Weights of a small transformer language model.
Size: MLP 320 SwiGLU, 4.07M parameters.
Architecture: rotary positions, untied embeddings.
Training: a variant of SOAP for these matrices, 145M tokens, 4419 steps.
Each number is 500 + 40 x the weight over its row's rms, rounded and kept within 0 to 999. Layers, rows and columns count from 0. Numbers have three digits each. The size before them is the row's rms in percent of the matrix's.

# layer 13 MLP gate, 320x128, rms 0.206, rows 0-191, columns 0-31
104:522430554487445557443469453569453486568547383566458492533510448480522561465487521491473507438533
096:510570521528516424478477529449450509553590486495494453541484498494489475432547518514556532463481
107:554498532479438531532532524559483461487450536492503465462531544508497497481470549559452519552442
094:524512517541499511478478502471486373498512482457515527527517512455510475537520442504513550474398
097:440532548474490500538555515512500500563462465486475434432515519432501471496515532496526562554464
091:509495435483468471493463468460580575473495561470514515564525562481572517458555547452499553496523
100:458544503482549575411553494461430521455407536442504478535460472528473466537499504554454582484475
096:548522554408488545525454442488451518494457538506462518484492542467509530519525505532510475526464
101:391564510493551453454493465498481495482516509443482571527522546442458481496507518497534594490512
095:506422528525528467523498475457502503468550534547515446468507430444512475492480485602562538584506
098:459523451518459560545474583509484485498521465476524463504482445538523538545496556420492505508505
097:485519509519466554472543470424501427550472484476471549470448480510501531554454529428421522483526
106:520554519569441514543488522531481502492507479577436519524615537450483498548501556484519512583430
093:465509415503465483414551494494513520542495521469557536543448496515469498480516469542556483465523
098:453512570473435524485493513534491515492446558459481572513546541532489488488494533491466554516478
097:459503512539488543471517536538542504495617551548536531607479480570505504429453535521595488422528
096:443542473449496532531463520483514529514494478432496502528596444476563451489574571544441584546476
104:513475498461560493514468486499464472556521475537559498442466389465526471498512533499502520429500
102:467491494408441498520540446501491530503514501525449489413440508460520567500444521509580431499454
100:406564500406504553478442514520518515478562533497445544428437519508542538494477473550481444523499
103:485561492496505556432555519533474450560525483414518535535541504506386435510486517448519508472536
100:504556472460528486588482447483478536533446473506425495495430490548500475473486540484515537589570
099:590505537528486508476537476548587625506498527440527534457573505459486417598467516437514512506530
088:437487487484529563432498452518470496505544489396468481478458498513486482541457547553474469499560
099:490495534446497489482450497516560522481535502566543431467496549464492435532479501504476546547536
100:463492493559527478490508530487514506580469550557492461421488489535552552588554440463448545589516
101:478448511479509497531508511529568520437479526550466516526564527451501472499522478479558496496460
102:556544574446492460532482507525420484454439544481489583498487495558524462503488564563478476508519
102:451519444498410501523537442554486449575503531588438531456467476537523467467501498546496516440485
106:539551471532411534523467496503510583532480566463518480463479565498492512535515530486424419463444
100:486526431523474475507525580508500508519417487493531482570540577556520540465490491498444522471507
102:462437460536534445469480487431556527379531480500542490540508483474532494413560504465491536530522
090:445504496535440477487488497457520481497524468519477534496467483441516543494541517507428489510485
101:522530507457511526504511522494493433466496496522522488531567441510516529513495489441497507538490
098:510473471537488457538458497542531469475547560507467455470481462496469484496430456418541459442490
104:509480436509502498505519537501517445522562452496567482578469426492461536576520462529558551443548
099:487475487521573507488486498642533514481484494413505494453535568483524453484570528477488466591462
102:556544542458470537546495546503563508552485526479516525487516552459489510567522500466495490480529
103:493563490508486564491456439455510570465569519481496517513557498501502496506521494521532492450582
092:449473438515498508433417449518490421485572526453479457513524469464463471525468469463511443560545
095:491520499525482525517500523464494460489523548547470471488548580541435579532521515490534537550474
100:516530402522548560474478455476528439566415479518496534493545532513480471485446532498500471496509
095:523450490458548586448514463576519466484497487445423435450510551560518438508471485501460591529453
100:517514486544497512464486499526501499511500455407441518468486545463572490360480575459512500490539
099:476514464490521522454498455493589508477471472457479523478542499504562518430539536503499430556528
099:486537469436481507464516535552527440463522496410500548571492571506562482525554537452553517528502
106:479512485421524514491494538507536510458553529458500511553509505541445462504555477518492500463484
101:550504520502506563545583481514461485457572488506475580506574410480554439540506464478573468531477
104:509478508453480533521516465529424474453478552461504449518460573473485626479534440458473472508499
103:476523440459516552462444489497490484470514465475496565563549441488550494483528381524551466437530
103:563511486531523519484461490609552464462509509467580500502531536455481521463502515532446505518510
097:434523488521475522496495487537462516513502533500462499500496474450467531527499555535537502452506
105:528465468484502497511473481529491448410607467512503469479439482492496464556470463541540541495534
107:600442498553518491537506618423519438508541463482481457431550470454466518491466510540505493474414
100:562546524469429481573519466534579532477532539550503461540523522470545517490487470567486549472540
098:579564498535435493487441598532436519418475520473524531570509583512485513466509558517467541515552
105:533503537471485540461526608503525422478503424543550557537532483474529510454516571537490474592485
101:473393503492508448491506549540496496584540481482502545512365509527494526497555455480475531540551
103:488505443566550516518510494524540524481496509513487587496520512466588553415539430455463563491470
099:488559505487486535437516509456449401444516499515499529480521513475528476473523487452490492422550
105:569454490513488481484520498573520514470500603501463490456424456532495512524497531490492555491480
093:473543526520450514512427527516518465486501512502459478505507448410510537521508462456523505409473
098:501522486570510507481477551525507496537496558517480461504551538489446521574479475538483512501557
092:541519499426579512519573518546550467484436527442479452530550503479457470516462474500488490506441
096:515493510504439465470464588518548474532425452400478526542462462522486479491443490530412451444467
111:485527479493460542480533535478537480511524565461521500464506457490478536564470512467470402489478
089:451552453446548467432450425476481477436517496540464451494486511448490421498493499468558531405429
105:559539486452538416517544510469413515445470535501470444480539503529522522511526571572585444569526
102:456514517469457626479521479528395517453461446484399513469510555517503515473501497445498418541513
100:530469456503511425472478505565489497482449461425525568430442559498414462513511491469498490467474
103:563514523547553495474465521588478492442506469395538505476472548476544494463546502459502517413502
095:472532471478486559544450499473503452487545548492535535475491546505600539582541464546416490506542
095:490465515486538556525483555495568490498487439492561475548534530498547470497528414534573476449534
090:501498510483509493484608412532475495493488471505447523574571432506501463577494497591536457517498
113:542451511534425501435538492495460495522566486485524516535540532462556516470512452485418590467518
086:524537456498450530488580537466460521467467463483401484459474463516492467481447523501576484509416
099:469452545561496499571539470415525477493486488542511505539488457487558512542497476437501505503513
109:404527581489446500487478484551455478455524439463474479532558509474505459461571541528488476524457
094:495422580467451464506428426506513574579539535541485494440503431526450554481441523520522519536527
098:532501539472474549480500482493444521517496433472459499505529527573507464503460532521438533480502
107:442454424503479511514527538511486469542519579536548612470478510473562536540494526478394444431474
098:494544521459457512526505482512506448547501526527467514492437552498526484505476591427497514537551
108:545549494449513458485438502484514546505470531492381537533480518474487528541522525570502517566527
100:481545503454462531594490496566525580480493478525496502492527500520450542543515553536534451521531
102:499481459468546403541529499420478462514480487421529532474445454523537441491535552504446512488484
104:538509460439489546482496481505461497485454548549476589535502509528492489551441566522476574475521
102:507539479471476510513434503556497558579556502471423496412566487511508467504466510540461461432528
105:476585484541510525475473526538525452454506484488534525460415511439544473497559519518481471527440
100:527489468484469456553514554498551460469506460537474593544562468514549502497451564536560452397480
102:522497438516490514528471460482490482518528491452455464452614494555535506523439587437524534477517
098:453495498537476463489468560455490440561466442533515487444494517508448530541492562518480488497500
097:490507427448452507508545510609521451568441544512545509485600510474540525468494535443517488494544
099:456505424484502545531564488479503447514513481559497538543569452489538550481490527470484551566474
099:557522574531513523490452490473437517513517506499446586441509576481461434464489450488507495541536
096:493533441506487466470452454462524464492484536505459560452479494518479504552549483458408513466466
105:460560428548425517520560573447511515521497581579489462551463562519478502492451489489507490504485
101:576497557545522516492504563523450510452508554505593524442574428466411472525606505564479535516509
091:478471452524513495577529582495480468476532455503566495438515474509529407505472536581513516465516
097:449494460518440536522460502523511543458504512510444506586530554394439499480499576492522499484604
105:462447500531428537492515486493546488525496513519537488475523535586592513468488530529514499554509
102:547512477455439520485529524530489462558480508529517563465474470591479517445526437485466544482524
106:523540507478477486496451473561468549466509547534506468543502517499478428530446520534475473505560
102:477495480452452564522527497485544446475461510535479575514501504550536486506581566501493551539538
096:438440549467492547573543542494447472489479530499474560500547518474536522519569583529504449504498
107:537486518541531470475573486543470431556482513499488513439480579495534533446509414489483546472514
098:554466493564462495530482454537470500508436421441503491500444445506480545521529489532563490519442
097:466540526468535525490540581571474478475465584552493510542527506460487474488441471425451458510478
097:524508505529469513503467500498548500522554497506397487540500520432558567427540500514546509504472
091:542473497479520508509444486464440522451549496468415492502531548461486510478541445546524453465521
104:557532547449504493502468398512516502462475480547567467447491480505541514544540553533543427441493
096:447453490536483526509478429503512505509453469473487519508535511523481558566542493448571536523487
100:475582542541499492543464486489477501463512489487489508551472462464548544469474488507465463489556
104:542522570495583541495573498473511507503545450487506442489503500484526523476487478492543505451558
102:558509512498496539449545498546473459440555452497481558572498505528464454475485552504445421500488
105:449457518462487463571483462522515535549510455555427471480496456516469463508492533523554484517455
099:439503482460469503490541455530506554456457488456495484513499482449496468495480557421463474553470
097:581472542549457555562530495463506492460533470490557526391500496540465538487558482398488501505527
098:490413437430504529539497531535480541512528421459514466501486473538439506529482522430508565439520
101:539488440479479522519516510532565496505423501440499492553524455442595503504502483517541527567510
099:426476493481502509577571506532473528488453545490455546513535537469509525511486449480516529470548
094:570527523585460505592430485449572452490505514485511525493535451450539544540513557415427454534494
106:516441540474543458486495537563461501464555486489485486537478511409537481502543547578578523462444
094:539468481493500441471458514502455450537507501456472472492474551502477467539579511496524476470525
102:404576456511518536502551471505494501511495466543569521513579547527571546486551550487509454558471
101:550511535558518496468510432460434484484496519507476457526504521541539463487482545471435554452474
102:397539536521425492499460488498550433473476449555500507597538446553540538473498439545447519489440
099:477476547489479500456413503541506453470509516453502497477434518479508418521479488452459550527467
103:575549538530456566531536526456489504573503577498529467528526533497586547533480533521551545550430
100:424504505528415541605424524510525417507478454517484422430485454448513529506516499530482481435456
101:453512509433534521474454552486516501504451453487476525474475478497460423525533453496536454509481
097:547452477462573509474504508482489511484531579509530546408415519486590570525513507519520543447476
102:530489549449518520539499491469536506531521499520484460468497587444560522496500487519440574455537
095:536530594520579435523459561569497477518478461466499542538553517514464498527495536457481506427476
103:520494539544476540485571546467486564558539536495558467495484481557535526488560465568458554476506
107:455473525562462529499514517531498488483540488460483517465575519570521453526519510488508495505589
104:518498473520470499498484547470507474606472478382466503501549511496493524485498561458492483487558
094:526488520528513541521523465459431472499484452591500465501416466485530523535524512461539551599465
101:445504491496456523514519495456507531479555499455502482448461514498545450527532484529505549477478
105:488464545528538490472534562535499508549423470549531520523536509469499458565466525526477448516552
116:549497491527476537520564475534513472542486482511503510531536569578529470510494483441507593474513
106:485512514450485467514470483514481558494517515467507541447448522595538441495492507540448484493470
094:609472499478519549533487546521521424517443534533509516486495497509517590431492549508502479389505
102:512418455520514514523538539542526589446523442442550491459489516457520406508490482464501429506479
095:463497469548555516553519505486450503566520510564538557400469484492467528506502510517425496495444
096:444525516469492492462538501488471551449509487487572485536494545414441505499538474518572556522509
108:534575510471498512423533487464462501431529483487518456457552458452542564509521544490452485506539
107:560493469543560418488520484480580492540520514474505536483481500476489486539490531592486516526490
107:537520614493561519529542479532509515475487498526494532530530508448566510544508454424464516472483
101:477505465500559528559492469482509494516506487531513511540481535491511531512481426524543446476443
102:452466567564481527416515506484566514578524492486522490591476479485509433486520459491444602453551
096:533457451522471497515407488480482423472506488496536431494524468494434452482489465500540507476474
102:483506535508513498552447454456527515523432524483471475550477548520475537421545518541546585444517
082:434433524489494516456459548483552499550480539476457492506493515479415567507527443458437558539483
102:560502506479525476490454524550496394540495511480511476563415501483544530509589501477475475520546
093:511523506493513473515536454386420474471543476515526528523489481489481527571575498460523488526562
104:506514590490562468527542473523514445520560536513436455435516466437515487516545445499504525445479
096:515476498512470520517485507584462540496530539491471523502483477460481553485447533471538572478483
099:488513507469484455565465475452592496517465452430493508500581509505569441466538517504522488474496
099:560492508507498543517503479491526548544568533547504545456459543516532535551460440512478484501481
105:517543536465534455462454440561474489469524510503542539425524434543497453517505541538480510544457
103:459503483462482494481522449562506477520465463472470423472554478512539539539444422512462521482479
101:504568511525521525501457463537494539575505551489539503483447473440555455420449522423521520556532
103:434513492512474471544416493497528572533496494523493460504509421477552556563557432539457463490489
098:428556543493494534506514498468526495530445398520491474572444475561513563575475461468462464497490
099:468488520467491539518517434514468449540466511520455421454448514446441463564492496514409508569514
108:483518419562522525545505472497454492543437456448484479485471533510511536551553514449496493508530
103:486544498458476407484533507591527524469509504480446412501455518480553521493494425520485419432455
097:462414542460523523485452535422473446498580414485483504502488548536475497505473520501482504534437
103:529474486488456455511538460490504553448481497533503484483536581511480442583519545506481374490567
104:515492500530472406584495470532495471489504624436498475412506529543454510512566525518528505476563
094:515421567497476464452504519471468511584490558509497460493528483481517543480501448572501442464484
098:516625477546497446479505446502521481547495449467450506551493503549486588522539464534489460493526
110:521475475523458502550519409542523501454532541524494457476563527523494467449480447431492552471453
099:552563484486454492547512535471505457550483477427500599498496471562473538521533442532487580514493
101:430408543473509489538546500478502462518479493471502518479470526485556548512497527496494515451596
093:469465544496497497444479482564467563467556539455556447409422504496470457554518466494460603471537
099:496504491512508525442524489503502531535488435485487535495516518490527551520527488556545505511530
094:437454516454491453446422622484500481464483454443456493544593532544525490517509505536447550527544
097:483464508548515496525430488515507454515453567518445476530495444588547491455554531477458483460471
105:515569444469499523554486455487578535488527537477494483539505527465521549496410497557498545482525
095:467526493472505483548457540480508595516613531472419527473500522457523507507441411507514502476507
097:469457563516453478519490478457480403555502496454522571539501457556460518492545523452483486442363
096:571456449478428461461465504478532412501546555472473506498404510456511512484528544490443543542484
096:464490488503495484461521495502562549459511488577489519488484485475504490494562433570462547473519
105:490486532515478581473511471567438515499506511528457468528514528446581492546451479442494543477458
111:485550506439455466469432521502481503472453433474531506455456427634491519394610499410503513446449
104:536520550469511477507580414462515483454566407478511550531496547523559520468548488525423510468540
096:422529503591492521522571475451552464494541488525506504582477397511523542478517453481513521439525
097:525542511504472472500570511523565517536515487522491459507491540516587483489520515451470442523586
101:486553516569483465515509553519546500501526562511531532487458476480568502436515500494518516526524
106:511466523540474476513495537484435562511500535510497436474506468464490504563465498483542495560510
101:509526509548523514483531471537544516536526495513547620557477530506426565508500512489474487554485